{
  "n_layer": 10,
  "d_model": 256,
  "n_head": 8,
  "n_kv_head": 8,
  "head_dim": 32,
  "d_mlp": 1024,
  "vocab_size": 2879,
  "activation": "squared_relu",
  "norm": "layernorm",
  "norm_place": "pre",
  "norm_eps": 1e-07,
  "positions": "rope",
  "rope_base": 1020.0,
  "rope_fraction": 0.5,
  "qk_norm": true,
  "attn_scale": 0.314,
  "bias": "none",
  "tie_embeddings": false,
  "parallel_block": false,
  "extras": ["local attention windows", "gated attention", "value embeddings", "hashed n-gram embeddings", "a smear gate", "learned residual scales"],
  "init": "uniform",
  "init_std_qkv": 0.0383,
  "init_std_o": 0.00856,
  "init_std_up": 0.0383,
  "init_std_down": 0.00856,
  "optimizer": "laprop",
  "lr": 0.00136,
  "beta1": 0.9,
  "beta2": 0.98,
  "weight_decay": 0.076,
  "lr_head": 0.0061,
  "warmup_steps": 310,
  "schedule": "wsd",
  "decay_fraction": 0.667,
  "decay_shape": "linear",
  "final_lr_fraction": 0.0,
  "batch_tokens": [32768, 65536, 98304],
  "seq_len": 1024,
  "doc_mask": true,
  "train_tokens": 386100000,
  "steps": 5896,
  "dataset": "wikipedia_en"
}
Each number is 500 + 50 x the weight over the matrix's rms, rounded and kept within 0 to 999. Layers, rows and columns count from 0. Numbers have three digits each.

# layer 5 MLP down (transposed), 1024x256, rms 0.0744, rows 482-536, columns 0-127
542536455577649416400473511434492564444470437483544559531529459496437540522514538485509446446510503513483441512414509535529471480487560460507502640398519577531558476472517486506532574439434496481457483424487515472528528465494549525502426554386608615454355496526525458475471493498467484516501582517474449482489511504540521410575521553473504569587402506465430481514483529433583519530585
480463484460553470491538520478522551517495486499512497468420454522467466638456516455513468579526447455496534467519473466458481450393557632555634480589492514488364411558511516472508547453483560491546549406506579514413549496510521502517484515556412480523516501493537517467456487498468496572484527467568500520459488525585510483541563488526499532493406502471513560489457498390435486548576
552570505418506450496514528488485452405496492445502579567502359434534576450456516441553560530512497541475518543469441519464508410446458501511517546500497594455514510506567566499388439529500502489590616468437522485492454512528536481495495544450522503448559531482545529459509459459501496478504446536519521380515562474471589505515412501556562483509565512515468475511459507514504465562498
474501541519526510471500420514470570611483541423464454477505505471482425533450486492537514498507460520503516453536499483531503494413447530563561466500486501543574500462488610477461534497558499571551531434512504587484521550442587417446452447472495540531503493528454465491494556501414495442542433489539482429441470526478457543481476498474530538472472478483585442499530496486509507498526
462569509442508477456550522518551499537450458440534578550476442467514563530542514645533504510427418537313463537570552514493587506498471502470466565509452438426446532505514493534581544440510435521477492605464516538528561565583479454345426506528450535450427488479497485430550486487488421450486435517507485537572523430539479578503411392519504497415510437509552522440434561536495503521426
593557502485485557549567480600559523531482540493459543595490501557472532543541564477453431454530569522484586528539546470473437486568474495432490542505492463504436594476476540569508553483444466405443517459444457530474421491494519460605467454514533573515596502600563496424432495498482373546477574588473494522450542578470460498488494529494385438501443542517511458536578447489560507509615
589523461519547409470527565468560453521486492529501526424532493451530460569626493479505602515523459447515497510450460480487516514407480522475547361513538528501523550405566532513619622480448533548529501452487543502502523536518485507532493505418514481480534544503460449489490590503511523444528495555523514464492446458456501476461544536515469459573471448396560464526529491509474515491498
553482496431469415433495569541488510462378409506573493606565426519427521601636462458473498539417437618601511399475584456458543463540454511437557528481441409497434574551554506487525481532494579531647565594563455524413470548475460506549446465569562490385530522527497482510569521497606586534411476482373533541430509413532535430569519479465527561458448480461509550604451421545538487546571
567512552475518483466493454470512478455507381584519511517524460574418439493460453523529544463567541513540513449535425533551515524546412488502478454455479583652397560508507545466489419472550453493462494509482533531443492550464520428474530506521487554562635456425480500512555560444473550528564496456428576437519587559424466455527491421530538501483566379437470498415516539423464598521513
515522582504491515511456490555516457481454444437579500547540534464561549481470518444440560439477455541405540515510569483484526512577514471420472472498428425453409515456459524565506427469554486450524524515516428491491446489498476483579554453502548531538430480561515450534503569533483481516473467471476440453487496470493472520621520487518462596429536452495426455516502585452562542489483
451468472502472495523474571477531546544452517406483567538628481524542542538624508446556515388539531513418494574530529534529582473541516450455532458600498462551465464482495538483609574492581523559550517459472424360530632471480480468581325498454410512403474436565535530443478380469452508555560423532521598539515484390525498528525500493498554518566424477520499509480500498501504411536499
542455483486541476540466510521534460458515497532617508432452503562392565467487466610530543448484466504478519582543498505443468498519569569485452452398538530533483440443440459449476458472360476490622553554456602525524449586476446462552415492563458484518588564451445552431487482441391519539480513537573506520601548523562493430448570478497493543516453515474542496527528439567545434479392
521543490565538523443493508473588496569451447593473494548488567502545461438434422523460516459452419505469523518499500508509489481508469528592427491437483558556429544476558512527456463532474513459489477466524511499518539665565369435477428461461429511439456515538500495518587464497517469467496386526432503532554505476466518480426495551522507594407469500502548546354458415527600536441557
520540492482410463476484502505611530472577544493517564556472482497411611369544617495433449505487534579561453494503470508442475457516532444473468443447439539505508578503594476544501604513477462529553560492434569531543521508552469446528447552393352501547475574430508450495547515456482569571461487499493520374488469491523510443463533449570519528436493453472460511651497519388509486501437
488430498557527562520536555567476461567458496510453393396566462437506479562485576552449521539446472393504514545588473491518521497534489462502356488496516491434451497494536511386472534449479497521554510429463466564555454434571507456534499548486508513476553554636473527464493509432482542561483501511414592591561527528471512514603453572577385482528326558518468493555558420501589505583557
412504507524459564469496501490473464511499551364487577562490487514530516373565481505522450432553548478525536539435535479517519456565458497503516389572480458449540504447482485467422446531462450498503592484556464425557541467527535389582533474465507497481464519493434538508552545472503518504487520541524419501495543465494561455486461473446510632546557525378471393549439470468494536488476
438509471519517484545496568476502545470500478438470467543547591504603456475449538596485507458486530588470544533431478419505431578512544465473574444443409564525484610493437439521531450451506519588534462496478642483464464508540444476443501569605524523490430522528500467502515445496483576449470544418486373524397465565576581496519429474502538530566449506413491525470502514475451447409435
523432558414449513496519542485461531460449541507517485519466441455453516558528442473553476512488508501479472530494495458521584497450549469504546496547478469502543503435468489579529557467452550549509450563513613522482567537480552394562551614479545433575585475454525427558544611458461586465410569546603608481484522461493449556450456472521529377535577470405474442523467448387529611598456
516501493447435450476464588486613446542451392531515524521459528515485489395452555546489540472514453605543558551431531589513447530470469588509546407459509553500414479497574489456515436500523533472578414439473461508526531555513494447388498475494407486466471498491487481556515556500512460415544489450453553512494612460475511411495518540498486545492503438486530531333436522591530587536400
529484520536468531493549473524496564444485477503502515514476449544534514520501544460544463425481533472434466613560540579458456567463476417563492602505496443624446499499522540521517495491490484547380500418439519523601507502460416489560429499481485521529439438512478589472466537543550436582570454559441525532489416478486539450477542515472417500547428444580447552456518466502519534552550
527487435522540511403525480513499478539475493507494499553510580512525483499519420560479496488520492433534546505549523466436530464499574512520587577619475513556486530540439472469537517530418444422552516443509547472409513572496597458472420490531413507422494466523521503521524507527398458583550474468515476426560499507452528455451536441488592466486552456535579494424534512388483527443421
513443447628506554583603471609541553553535425553427512456586500493502480410534532459511483517540459501508503596520535430516505510518512542546480479553632474550596498537545467502496462498528497413416493365585464430599474374374527519460435454546467619499515494562495525490452547453466461476512475426473504592457612398402494402490494532544360552508461438489562446514484566442505530460516
516509522486447456555565494516537507465582494532484553495503547452539494512485477507496514522432449461541491568503461443390539505463550499472474566485544432560507522544507487504575528470466556549504507541420499419491479530455602519529561560520566536525422538471552470461497527446440517506548497502450474526551586522545535429501602537482568484443442493626388509429523466501510459524509
510508465605498588429572533452461505563533513542473557493520528488522551505551447519503436539574519431514508489495562554489402568447470513492488473468469499548476497561461554511387588392531523551492510465541452538550489457511434508481547559570506416447534488564583423440545452496392505520555540427434470524528490479479421508505434504539518523528425574472454491525582513498526519505443
497480540516461501520471397512463525404465488477455542513469421506474554490425561447483537521418495489475599456444584446480438482577456595503423496489472579476508516371533491564486520479468528496532512450411460466484485521463457513489489466472500549482419533407607512465496607482453580448505593452518461563523523558598483442496566424578517490466507477430515523447454447499457494477560
484409554504461469494509438497504454487513468447467508526501510494511479514417442422555473496523550476555527503455508512479519481521411468507526404488505553547600501389399517479433452438522543516558550539557434575571482508534511487418449470465503558475469470437497462571529504442524567488480473492590529499459482553515459428576550551406573464395514502504539494491523457598520513495489
460523529447492444481531567480625571411582509629532467561464522619518550420431569564458425552535536581527476512482447450551508392627525522429440461569505513513532519553483437465474509483477523425465481503486476495451460471479477571523551451580462443471552541554452537540407483441485522495443596473555487585508463429539406466490504486483419537513443492472475518446521479426372437485515
505536481558543513506554467505414535573459481479484506463523566518441445435515516562487561454474462503458527522570577502513512536413545477471438548553513495456478532502467459624502461422512492601439461452530528498520525542453455573500506465523551551426533479500533480517426525478495457488512499563550477437437483494497542554378465510518532536452548546447458509377476470422594568484522
476436668429300488583466456635436488474529501451396449428489525428594504571575529493522527520526474513538559529551522515417420498567519533493482447445507503501499558555515451501446447541477560506469488466464458465482451519476527496532474513530542450486505481510480468537434441525442457521480504527498482508459490524496552504526551546499527540535447497508485483491562543452476496483523
518442489539490432443534462575483534492501448504487530443467535510493465422419592556435480464481467518481530522551591585503472531501545528601440461449438548526526594444494473450482483541578499454386496518485426571481479545556541517513519525508485486532459405413504498481461484470444387473438477493539543437460504509531532476496503579463480567331512407497529509456446486507539470499552
510449505542479461504536514558564567524464484540548472520524473490549560604471535416491504481423448456502595488501569456520473495570478472499524486488412576508444450533520496497476454517457519494494516431595477465402520547567527571479551510470400484443585461476496556502552510473529437466530497538522512474478533491477537455522543567597462460521439508550546488501577491445379461495526
467459536543509465464532538563499481462494490516453529524544529498560488380557455576448472483582521505510380509548502486481497551506369440467487560552540595566502481442531394434472537531523524541571553484475539477547509469496573459490450493481532500477610548588506514442475526470503451543493493546508522540454556495408528448505536482496482546558485507548462504414472537459440515499573
505536492490489511502424523511529428427565443452524391486428432511475456434395503516552459465559494501493499443486489480496602487479423492434576530482449542496570470477540579447494501507495521476466508526488520515529521510516581454468385487512409448483480571549423374580464543557516472508493472572549555564526613452399533442552633490468476495456489471545492560345511563544474469625436
500439412563592449454516446457521507442421489467463522475555559517544570517372527566545479506460443455468537536480489558479484458428518545499544461404507467391458459469511538518460454532418554557526489479435526509547558483469524464512541532432561495485528575471522497508476495472619559456453509552484528462499477504442502509443516452531477437596480544463475497619487444470458483449549
505510507484486517473490552397572430492449495556460465465587477559436545388477418472526492605592482531464474530541445551554505417429445506467427468386532517428603502508581432458535476480511584464538489502478506463531553502537388544538531503551499602551500474438463557497441504498519547532516418505454565441525448551580533530561500450480510540465543493469493564574505528604414464524383
411573472431507534447494501493504471450475467628563528581515447491491545564453520498469489429567544541525481466516535464566486476409529530446572577487425495519585468503522595592421548497551526521572541543485501601452541549581449494505579624498478433489530479425528492448574527491532521482448468524522511557497449463465395443505585548519545556447508492520515490496511412437449558482498
476531549482475555474524439543467550482436560429516430533505586550549463478528529493448504501532454542506442477490500558524490586490517476519612360467459490489513551493530545527471425484563544543470458511505496502585445538485541454456558458477526587474524530514484449483524604562495446423470502484502510449436546500523453511515594441532485559447407508546554472644523515441566478574521
628449472596549447408541562508448499481495403518557559501491558561488507460459518427445482393454413450555478524491451471438488497451494526486413556448466488475426553422555504480543497480489600543492545538495570508528386563485540548418456482467519477471566514508530486493597518574481445605518494458562416470517505540473546326505629416502503470407451573478459569508509471537538477542542
486445497516526537463499468570431525578536539415430507496541468501450520461515440563628535542530444452511576553583539486433517534523428541424512500522521555523489537516439489519550494466533468549395493552456524456383452473529448462449538520476536496510536540464521538558537614365590434452543490544622463458473462420549504473427470491531580420480531495467533523515504440554506564574517
524505512557498521474523417524527510457542488462493515523495537556417532462497477488464444496527549523499532420528572493427465534547462516486412545495532462457468476432562520548458504507458575482469482545477497468530498528473577509483490479580414495525603478530542441460496490509534496518456535435506544509461467558446490505476542476495557520460346483456477518449481493486570477509479
387485511502486471534449489506489461510493474550478463606537495460510471560477545461490566532504585531551461559497449536471465413556520569609488482492469493422593588537442440442464540429597520500493441452513485477510521453494489496464548517518388529546521496609502514562495502514410582452565534522519504433580587516518494473465488525467415523460533494429599424457486528512493478468437
601494512538504640473488508479445561390553540559488549525522447443508523427469480397558537489532462540522517490512570543416457418539507454462422501456392418517442443457467575502501484473498476515522514523446473502531528452554560433503526446443433462556469443496467496525501398501581510468447510562483618494514471515433464445473540511521522543525493528552485383474428468489522560553459
533472480575519502512513513570519508476430435509530558519580478539526572544548508565529466442464459497469524497525486489560541438442555470493472544403561579469429493504498550505382422424543487431526535526453500474512488482526473458550472554433473448429630585535442497511442539496462452561492566543459506538499453478493472496510506491535508441504424443455602531759544524481477497447515
511467462532454513560600438497472517527449535534429436583445541456468477422401462495582524559454483505518415602430556550424528469483507505432546494512552527528491477457423459466401524583518472468519513490462571537460519471444499400371565414464422581470355530538475459560423530589540558485531530501549463488515518621514463542519533414520602563497504499473580530438576507550484390543419
515573539503482523483503532473465545466504468542638646527465584435545543499427463519560473433543453555552567420481450523538459467517467526474474478493508561533547476477497471339547489493524451485472497535577461558538487433459498534399479460464593417531446527503589544553451548474468473490459529489520557437569508407517462372541544529423484536390576600552477549469568496508393420552499
533465537520487511422463438481490421575572438529587501559600456581508542496499545405542572539498367543432564491551486431513562486535519533412536462556470477533536526534519492511472424463498510491380445519523549567482430528418463480541443488538501597555518492605474477559558508473507529565498431377494492550569585429440458551558474523486524542345464415499506439471489433449446456601525
455413510507484496487508518490541486527499458457484417447481569468447445524435485511559394543542371542499588535458451494526479412529470518561522535573424446500517456427452513518506488492473485565599489445500561611438562420504435511538548437408492556513515492523547466559487572570513544557507416547525449542504540609467452580453417541521611500454395548535469427475522505499493573603520
453449511501460509405465449526508505545547495516462481555469500559508513528459538537471446531481584468500520502475412466525582502522560514450479488584453493491491554454557510551552517568573397471482447553527489446520585531488470521513443464489472518406528430579442449542495561466481509466605563401463481504511481470457501451535571499487452458566485437583548383447554566488567501525491
561499544535578553486437565469506462498502415516564517532453427531475552438433469462510438559483421495498500532425563478589434450516508469479508473415512454533466455553480543485428566476490519454484473533542500485487450453483473568450472532520480576550503535460561429548472492480573498506478546491436494493476528518447496528475532519513582519425470496377540500615498407518422562569504
469491478508506479476593575543580481494515486548445417509417550555549515563513520549461513424527525532533467489578425447510491533551468558529430484462527516512480496421500550475516449465547449525483407378435554518516501518494478504536417510556448533459465486462549471523499477458495506501564509452520600544520486460451528457467579463499544474516586453490378506607543431440476516513526
518441388583429506511631493503504518534526467492544503557529547477504385438441408497544439488545558508596485512487412431500525533493406500483458536498440451611469485506508619382440520421498385551458553456460416502491614565407457502449491472527526593592415431480482425423490454569511485438508508505458515611500535422448451535568518407495511483529545578539506516598489502517434562370448
497474455538494446539455608453606528579483550401410542554455564518428582431487571541516484490565543578534465474543568530470475389505610505384476505470477520490447565526629537516492567427497412485553484574427487578499445465532516446595488541443500512447419523491506416426581496530534460549515583525463458447478427477476534449412505456452505486550574482519458497566482488484477443520536
442528469513574460482517521431522543529530523466456535540419536537460513526409487477582540509474429496512595490466475478428408552577518543551471550431549536468448512537483467507458502430494504533576510492512477549397406495520442469499498457493511533543434480503528529415550569473477546455479478529567518549428475525523520589504538396529546541531574576542543529519490484485444493542598
569494505449540481508587455526500548501494494551514491520506514412546498559604477488444538516637581433533420571572429523488453537413542419434581480497578579482491519500503434561552485497535503562421440571482569432496486547434444488534592525566429582523573456493443478409507549480451581535491481535555450439464530527479492520447504515578526514587546505490437526424428468520477509501529
517557468473431518440614550522545513604458516513518617443556520613575460560527542427561453462371534526533461464619499508519589503487521460394568518461530389548469434483559590456534500517549461482508441501491522511474543453515527396527502526543468588484548534572483452508479471393457448548523501589419520567504542422506480409552457448460451391551438385554487514495547437604467506532548
# layer 5 MLP up, 1024x256, rms 0.0828, rows 483-536, columns 0-127
522542514551504399516428529481483501436566478503494541486517550459468545486537447498405504492465519497500452455432509486580596510503488433537526566485482477571520496531507502570607500538570510467466423489557460489549522499496511479559553578467509492442480568491506437543455419491464543448556546535477493414528525379458551449519531473386437469451493409411476523453510507563591504524431
531516444477511541456500569538589522508576539501524513445412450473516458507425514467503526538548583493486469464516470561445546492506438529507590560441481540477544485446503437506478524631426501528457528514485497445510554502494498507495457472529536518490520487461554442525508539426493482496424417514467452460433549491582520531590553502470594552543629504513497550508486451462501539436479
470610519498480531551546540498542436513514503440485481536452560430458455465497513457423510487469438511463468435527474572510461619599617534501506460524449523522470493472439503478522384533476517501500516415507533468464486511531500487518462522498482447506478460580489494484329449493514494509522456448480493468560465512511462553557467563527499546531506469563581469510529559556517530520464
399605523491490515399551472588545452481533482452503489552388518430488483555546489560496458539400511434428501456598621520488464567531489551459472558485451431394517496537508403533476563524497462539421557524511429547460494506522445526402486436432565569457574471488496604511532449505530421478450428530491464475535532526501544593510481381549484578481524420433551543424487511531455523476512
423489366483517507551531475509537470513589489642512511503503604508485521544509466515511521598559543503500464463506560481448485573532488564489509554524536445372495474499500453538508551498426508520440537491537523478487407570583482582498457525543459519500527537495517502537539521526518534443518472500476537525485488519560483475509522510435506526505477438490488535506546500566432480547504
503467480521558573462601537492503611537494619520535507562584552398515461559529506510486493509495518488628530496527502479403556508472420511514508402385518529452522506528442510516481535619417420548470536455532459461477535585512391535452475501437515544447529443479511502574524527517541509492527534555470546557529541595442523510561556516533528458492545431458533489453465516575514514431517
468571433504720452504522489521442426411504576581531490354442578491357548580535520488440503452399441468552425513469601483429450608476613510548506460536457518481499408475543490592430476625568491482549524530455494520586501569565494540478547561384541535452583452554536471514548427566508465595477544526514559447527468419617602521498498500439407463494500395400610524427583529405503537548492
409535466481507441474528555498478537424478457466472442504503527467419575458451385523446557452539596505466526512461594475562555541613479528559498481427421587526477560486486441449440393501488525542521521501540501456475462457418462481506536501497490522575561492440539481535571448489517523513559493446465455486508521519416437493443522492533517508518613456491392501454474524458581602453517
490467513485535466491512438474424531462566565500536586479545494440448462512557479526569595456500471517494536510457549443495461439432442472492554536501464530422563414515546464460455514465503447502480473586525529467492552464456506536544442509507525501435519536521574424595451480506570531525549501507451448478617539563418450518449528480362552525527558442478472462485458539514500510386500
513511492611462433472563545532532534522474522508407550548501489486543473529503451527462486463595496427528492458378481467510654490528513471541541473469482523439638492565494488462466547473458526516641568430497542351520475468436530529503418522552532472446556561581453522507476470522486512435587409412437469462531431505516517437493410455557490474502531541512517606469544442508517481467421
432498531535547503417531543500473509503479570593536388498502495395441517469541524531477403459463562477381535530544556592509457533520453564486497482545545478594484486501502544498472369514471499596478542505527613448521489578481475498475546513536548569415541464491509531412513579430451544524453396513505492550507518448591531526592550491521471434466523528451489517398553487446531417522458
420478495515575533479520448549542592510498473515438577507453466446458488539393430512540492486478472481421510423458564543524514567545432510526497506471517478494458551583617464542503606498489575460418481543542564456526545517562442527472520396456516408500411533507555450616528494483476567471493426530482507450466529498484513515559512576434493501472563482503474559454470462473498604416502
491476471556484431539472481566489550513581586506535535510497551493428528501549550577480409488454555504463451428516526462459446531572505449540462522493482519560518514616558470574451552559467512514469526504484458499604423509508489524503455514414491519556521470506543527459494473496462511491456511516469460487427422481494494465453553442485567573549554486563459472524508526435531536439445
464491463446539462493417463443410503445479516576513512383480453447408453602449518456403457502530568466560514538574469487459431484548423494626604493487447503583432513535492463455563531457520501546506630491500511496533516472427440628535482444582512496511598498573530556503563504437465499625481512551462498608557478534469503513501435530485588491636487442527577470454454475509557597490449
535561491550499456445500480519474520481500445561508484463539532501535483524505478490536413487524537450487409497554515537504516482548383468407467455474471469556517530471570562437397439530596529563528515510549452506562514488549482494521519537489513551448514490439523559468499490423403533511481478506495402490526483548501442543514649551435584524435545518423445587466528470514475572399525
492519481520506507485463583497538499512497445522559465490465451522597488489507601319530566561529491441533480448432549505420570478528496471494495487545404427580575487493543496589434575599499596505453532461529463483557504547534547520468556502403482456457522509571437569479503461414484422532531489545548520542479528452552449511591537466543464464486469434495432456528538536387552525455446
510411471619517489498559582578490506516476527498450435493452554468444434490488492545450441481556473494511475458369476457505483500431498548482622462503383480504562529536426487520594509524479434422553546507494627519487515477468511472547512538461554521579517518561502403570492500523448529441540530486481529371558521519567416487459455470456532568537534552460442533519447490522609452448509
427457450572545461483500469504543546562468443514573453459413599437483430515464426525462604508458536477443607472468574528527451604475448559574541402502528467455507537629500432573560546586547550555462461417511402373529514530545467569379503473498564631483540400461524508600430487526533522376577425520410462507421596479484436479484569503398600456519624416427515558388458514495529632384453
348534518521526396465498555512524530536364514463552519509454458493415524510468481445431446481536394538357467522478398509493608557481599483466543498545387468415557616495498518440455518515480538524627634437569486523610502418515511441482465527518537489517565472495451548494474404491537473511592436447480489567430476491358560480470499502503463514493503486406531546472490420445601569489479
435487492482466515502512423520568431516493557583555537549450510466444426490499518591475420543503473459538514561549592511455446558566550521474541543513452481536572520561479460539464494549488424420535451472562531492503492519554516547449460501486487499428474462530508530486480501476485566431518452511463548454560486444524489526501529378526509520545549486498670465478545506415518605426460
379522436479483413516514536522574523562511531552482505533476473566518512473436531509427485545513567521520561402476469512489496562473488512536531519486478491485539532540515406551530443472459472546489569541505480544514381612467474497500500405594534420540503500602502506525576421525457499466623499525513452423500536474490484497478466477431563565562481511454476481504484548533653469582470
486477461504498415505557591483498537596454538450492502512458538499515511556453528424502567512447493491548553484444546505444446496544483527494509437521511500483541518509479391480567461487439552572528529422551576574557524471550442470555474544483529471563515535489454577513472489398419482516588466491528526432526360508408574491482543520515498559472517455507519556467566513496495488528534
484444487536520497445434463501590530430480504468478550489451487569470514502422543550561469481518482525462484472567469519447578532586515494433562582396422523494511483471582483561498444494491470434565502511528497497412540584565483489506501528501473519420472553430466493557448509483462461503498474450564423485568454515595538461475629519521528521516515473450472561524529473480504521418546
476525524582568419494521580482534457482454547447477565545460437453563430542509389432484395559447507493479529418499548514493565500532523452448486450497523550491511493512530520534495485517631514503561500531599523567526471419499510524482562509467561576444462490533454465498468484490557505531437490528501507482392559459479502544511497459448554469519527457342448503518477490558441518556474
528554477486597417444479500466453535482517564541533581460501494436431512500481442469505487535523472396502495498544507441517489495461429458591531491480494546550473619540495547627501503549470549607488509443549439435520443447416538507482437536496576517483539548505546555457518486408503541539502495532485465459495578442431519567425531536494461439507509531451510507531495434489569548484534
468490510512496457466474410550466506456578536538492620553515550490398468493502488577587449615473524458546576392442467530501547459581536438579445445459487501454490426645552525531580546531580468522502535556538446453380404594536489513554558500514540511498549405454419547464421449430507566420541531423458442445533544512650412583575543376454414484487554492553551491453469552441514505471493
455457478443499481555479522505590447449519491518468457357400458499579465607476494537540528422498521521415486443497522531459487568499428474507551546519511494460574502526498414517530564482564519530476467480484604473496483440535568497524519476579603545425473484614474511513490513510548542474520542516532427450461477468557502567445405527518569516573538490479492627428447482517464502497533
408537420460581455582458456511599550532508525450486497421451431570389471571467498462501501525475417499528487513429515554525457455464502520533455497453522402609482445579457532515418445477501536444468449451564476414500522469542455498431442541533601482539497514484526491549497484451497419486442482563589580497450521492518562547530640593551504507524509474394421500500538468465490430531634
515475397575574551536549575572563521554468509470489447545424458441515496578467556466494567439512532508490571448570483490496543575542500458439443569524508549462515558531467432522507481492523472429415552516471565453442517492540481494460428582502534469597516439495445507472420507463451519434464563492498491506450459511609547505545474526465456458537631563570465538399453488605439491388579
475466487546528476484485540580545426485500517543552507461467535483500471531525481488531435533433486457492474373416465460545564529553471457475540531514530460531519526555528475484500523547497472513490547488508474450487460488484557592432564510513489506556494583543557523467486491496431540460531455521483481426580505548531378469500511554477504537513482555555443487432507419512492518536566
529517519529498404439510442456472481468516478544480539498537499427575544563496442539505472489481510436497417545429558486398481509481503569574502472432518416489471477514481484474422422512465494532449586527483456538492446472497545566594519498493593541549445436431506532539499487658504481466571478420555476479411486555549525542523521491553560410562511440562441577455494456536480495469528
498583514529510510543477430494558507375550473488500461502500508424488336530433562566522503500560531494504477504606451611506585562418600483414584526402410587530503411457574481509555484512468483540519453499472460457524510501547436522501485535419506461490464460500511477420424447434455498489545514555548452606514480534517485468505579549473453506484536457645526482423561591502511521530452
547470532575556572424487519490539463576564521559571472456583505536526458508510513459569457551419564433443493478595527452476449429501508492536473483454502482513439433554512440431449501443517509524355515427501425452526508476571471594535555512444557526481551544504493512522526421446453490473535548526557559466534529467583533539575553471505544480565542530526480461479544442443535527529558
487488462508512450501539527529507548442452428524527530425515537522385493551503468450496542607560538386414372533476501430542515440407496533471472495411537466510622491568606452447564461462553517548567493405537452475478485482533350620570654525601580526493489443455544556487439469527470546369453426463456546462511533512515473537567531472428487555506555467428465558468560515574498489470440
472528514559573434522517593479506491413490444495442428550485498540506530508555348520508480404524484481533404527420605551443519518591504546583561424488520487429422557487386524544529417537488569501507520436508554517520559563525440499559508535509434392501467413551502550450506464497493489500561523509452575436492578483509487490537484440399460469483517483475524512443524590538494504514514
446519485595604461504515554450564523496460508452458483541528471544472496557457469548455478492483435550465526476513462553474494474615524456534524497521535603527461484449460442426510479533493551546509543443499444521463464525558538501523476485561476454488501516616454464448491457499486596499497522479606490474497493582501529582554497493510445509428549467548568468501475559490550540506536
490557509490535504504488613443576509503502435467446541559480475459528513504486554434524539430569436499533441492527512563488541517485456507572471510486422517569509570498441534568484431500486563433500528500494469504490524528435484560497532523438470465560518398456512556491466462468433551519431463465477424601421502493537516522494562437427564551501532497504457513375460510556544505410556
482485471515488493508506541549512470508489542505466476497498430556557433571527422499589502453584437416462528461518464526512466576529430453529600459536436577420575526503517417446574521449414575447513478513531603461441475410566484529508502572503558500520483534548524501529439523541463545514557500492546479478542482483528501491536468557534549489584525498429497510484470443526581489487526
512510504469458471527508464522509546443538541509506526506546488517533515533575523558575559501501635460497495534540540623498493572552500568554483460442503562560446484543459577430536435561522513558511489514469448517506459463532554495538506487506490466394555417494593482460486483431448374520557518426426479460507493488511491564417430438484536568520521510498477486401532471520538502455372
523530493513497476449465527540488520509462582590525498523384494484502473477545535566533567495518562451614356498460461509411511475554567500516560424456480417544515497433560477544460561547488480496502433441497468504468481462593568465514574601438501550409522513532448475534515544433525459544540512516577396589539495405557408485492535489441458491506476451527537495452527578473502510489527
473477421570597435496442576480419491450477503425447449465474545583464583466550553420461565451532499528511543481492547593468461564626464485486592477465559446575475622473421418501602544496474509462581492487616498377547390471418512449571430446511514453595511488558496516401500458629530602470440471490549543469412528541458534543507463442533486526610534420437543521479514415491586559429517
539479474579552478452508450449468415558497475569519477455492519495551458600537516435439444522483506433559531527495475442377519528526575563576481494485534450481465514574548397472502468508515492420540523527486451432504484478542550562479435554497586531478526535469443522523558528533543488460494494459563470491487617568499448453480509522448507549508495462444535498516471549576526494477491
385466398574527497491460471474502540453488469433437464562468590445575527525469488529475436590446493565468511501496539584468502562530472557542537482525468471537605500528476447565434613445486577428569449437463576437598388465513524528442542514549478520653487461437496535565514443517484482503534429550426488496494445500493580480507586530523448448597488456513547485488479419501579431532502
439598472542551549497495568503478525450512584558536584413356440490477547551590542518521507425556564533498446441487600505496552625516461468556618515470505496532522531557404560552548434531519451480465480484551413479487466459489445613523526510443500471517409452493501551476481385470562474579536415454452403456470521468590431478445507534421537573507514567569422569492564404658539491468481
509567498499502463470494480511512546379477547534512453458508512489580440522471563529542491449532448459463468517435559561547597497548428441461534510481497592465625463502517570488484442447457487516462415451527488459542454473486520511477507570471573559405504525508637433570486477449487550549552433497471449487566374529504555597499512479462499467518575544537546545409555528462489507315532
441539495402566456544500573521549489457553663443500505534510550462561543588476484472525566401538442481446508492563522454429459560505498531566578545551454456480525531487406489466413494489486566546477414577535458365509517476518446518522598468513524515583533473603554518480380435495520517435530437493527525511425411516517416512535480532507488593498514465525527537440422579512497495511521
390570486478531510497568498525598480488503440472448530545468492535517515514493624501377431521480557448435444478443482434487583509528471528517543553498505439514477578520508561518517538580501502464489493517569589413597524537507437527477485420505489459507458466460498511542572470481479520487526466397388493578552534468406488456569551587495455547542511487489508463460570565563527540500537
421492549544463465547437588522487539468427426464499538450445501449512530472445538547480566464459521494589542483469479506501515503469527471423574469566462448526515449582462480596508501441545470432425444599523438445579490474453551541426517502489529441509618503513457480499488476476564528517529512528487438455560548586530538559534491571490523438468540479469525577505560462489512583414519
478547478473520549428574532551544502500480566568522530552468538405520480566459474568419433468523468464492445476508500508473506506547506440547490538474472503461545596452419485560512527419515461395535417408516534524540515499520528468534477478521476512490576506511530482541545448515497453437554556493552533486468506489498527461501546443555437539568550468490521561521479441508597506465553
399599438473432533483519515623521551497458535452469460598466432538439440644514568490449529493437553473523432496554479551460581460458436468516505428528394433581563452568436480576527493491485495507557572493476491486520469527512454492439537470538486510562497542524594485520462510488447523475481512427473425525444466574556476594577525527494447450589560498481545584428509528470556488390486
464475453544557407579453540553540531562500534517500524519486530492409512551494514494501454496567500472451463427545506453529566448510581478582412477433451473526551559629543541547569524477578457517410478513520467526447453464536466557520634533481584548477460376583533504454518460565502426547475534467471468550507453506476501453437505439458435543541638465506428468482523499568546556439447
536528529494498478488439478542538466503496517567509438418509488544555530473551487555416454528531558475518390489506477541498625509474502422433493484458496539465579539487529497511635487555505575421482459472549500454598455456532528543519594589496515467498578541597480524491490412568539441583578473487427470475548481496591490457539575525453368472518525526493531528491563462554611503443383
510537492473516515490532555501473551514592500453498596464474489507518487517495568452527435590480533467449482459533523573427503536544496515478419471527544452449515494522524452521477390446515520488410602557492480469475547527526382529454495392451499602485499392428565560468496519572451501414493507406490520442447519547539497527533468511484526604522511506462499502404487534479499482426601
449553445475505396547487518539543456568555554521542470524480599462513419551534553471444395559430577496454426483516483442528607523486553515532447447464502476535509448519556537503529512572444492520455572444538480573489425485434576487494538465495493572469527477583424500499504446417512432493624436500472477468509522486469609487502643428443434424519549420517537542459608457584441542443551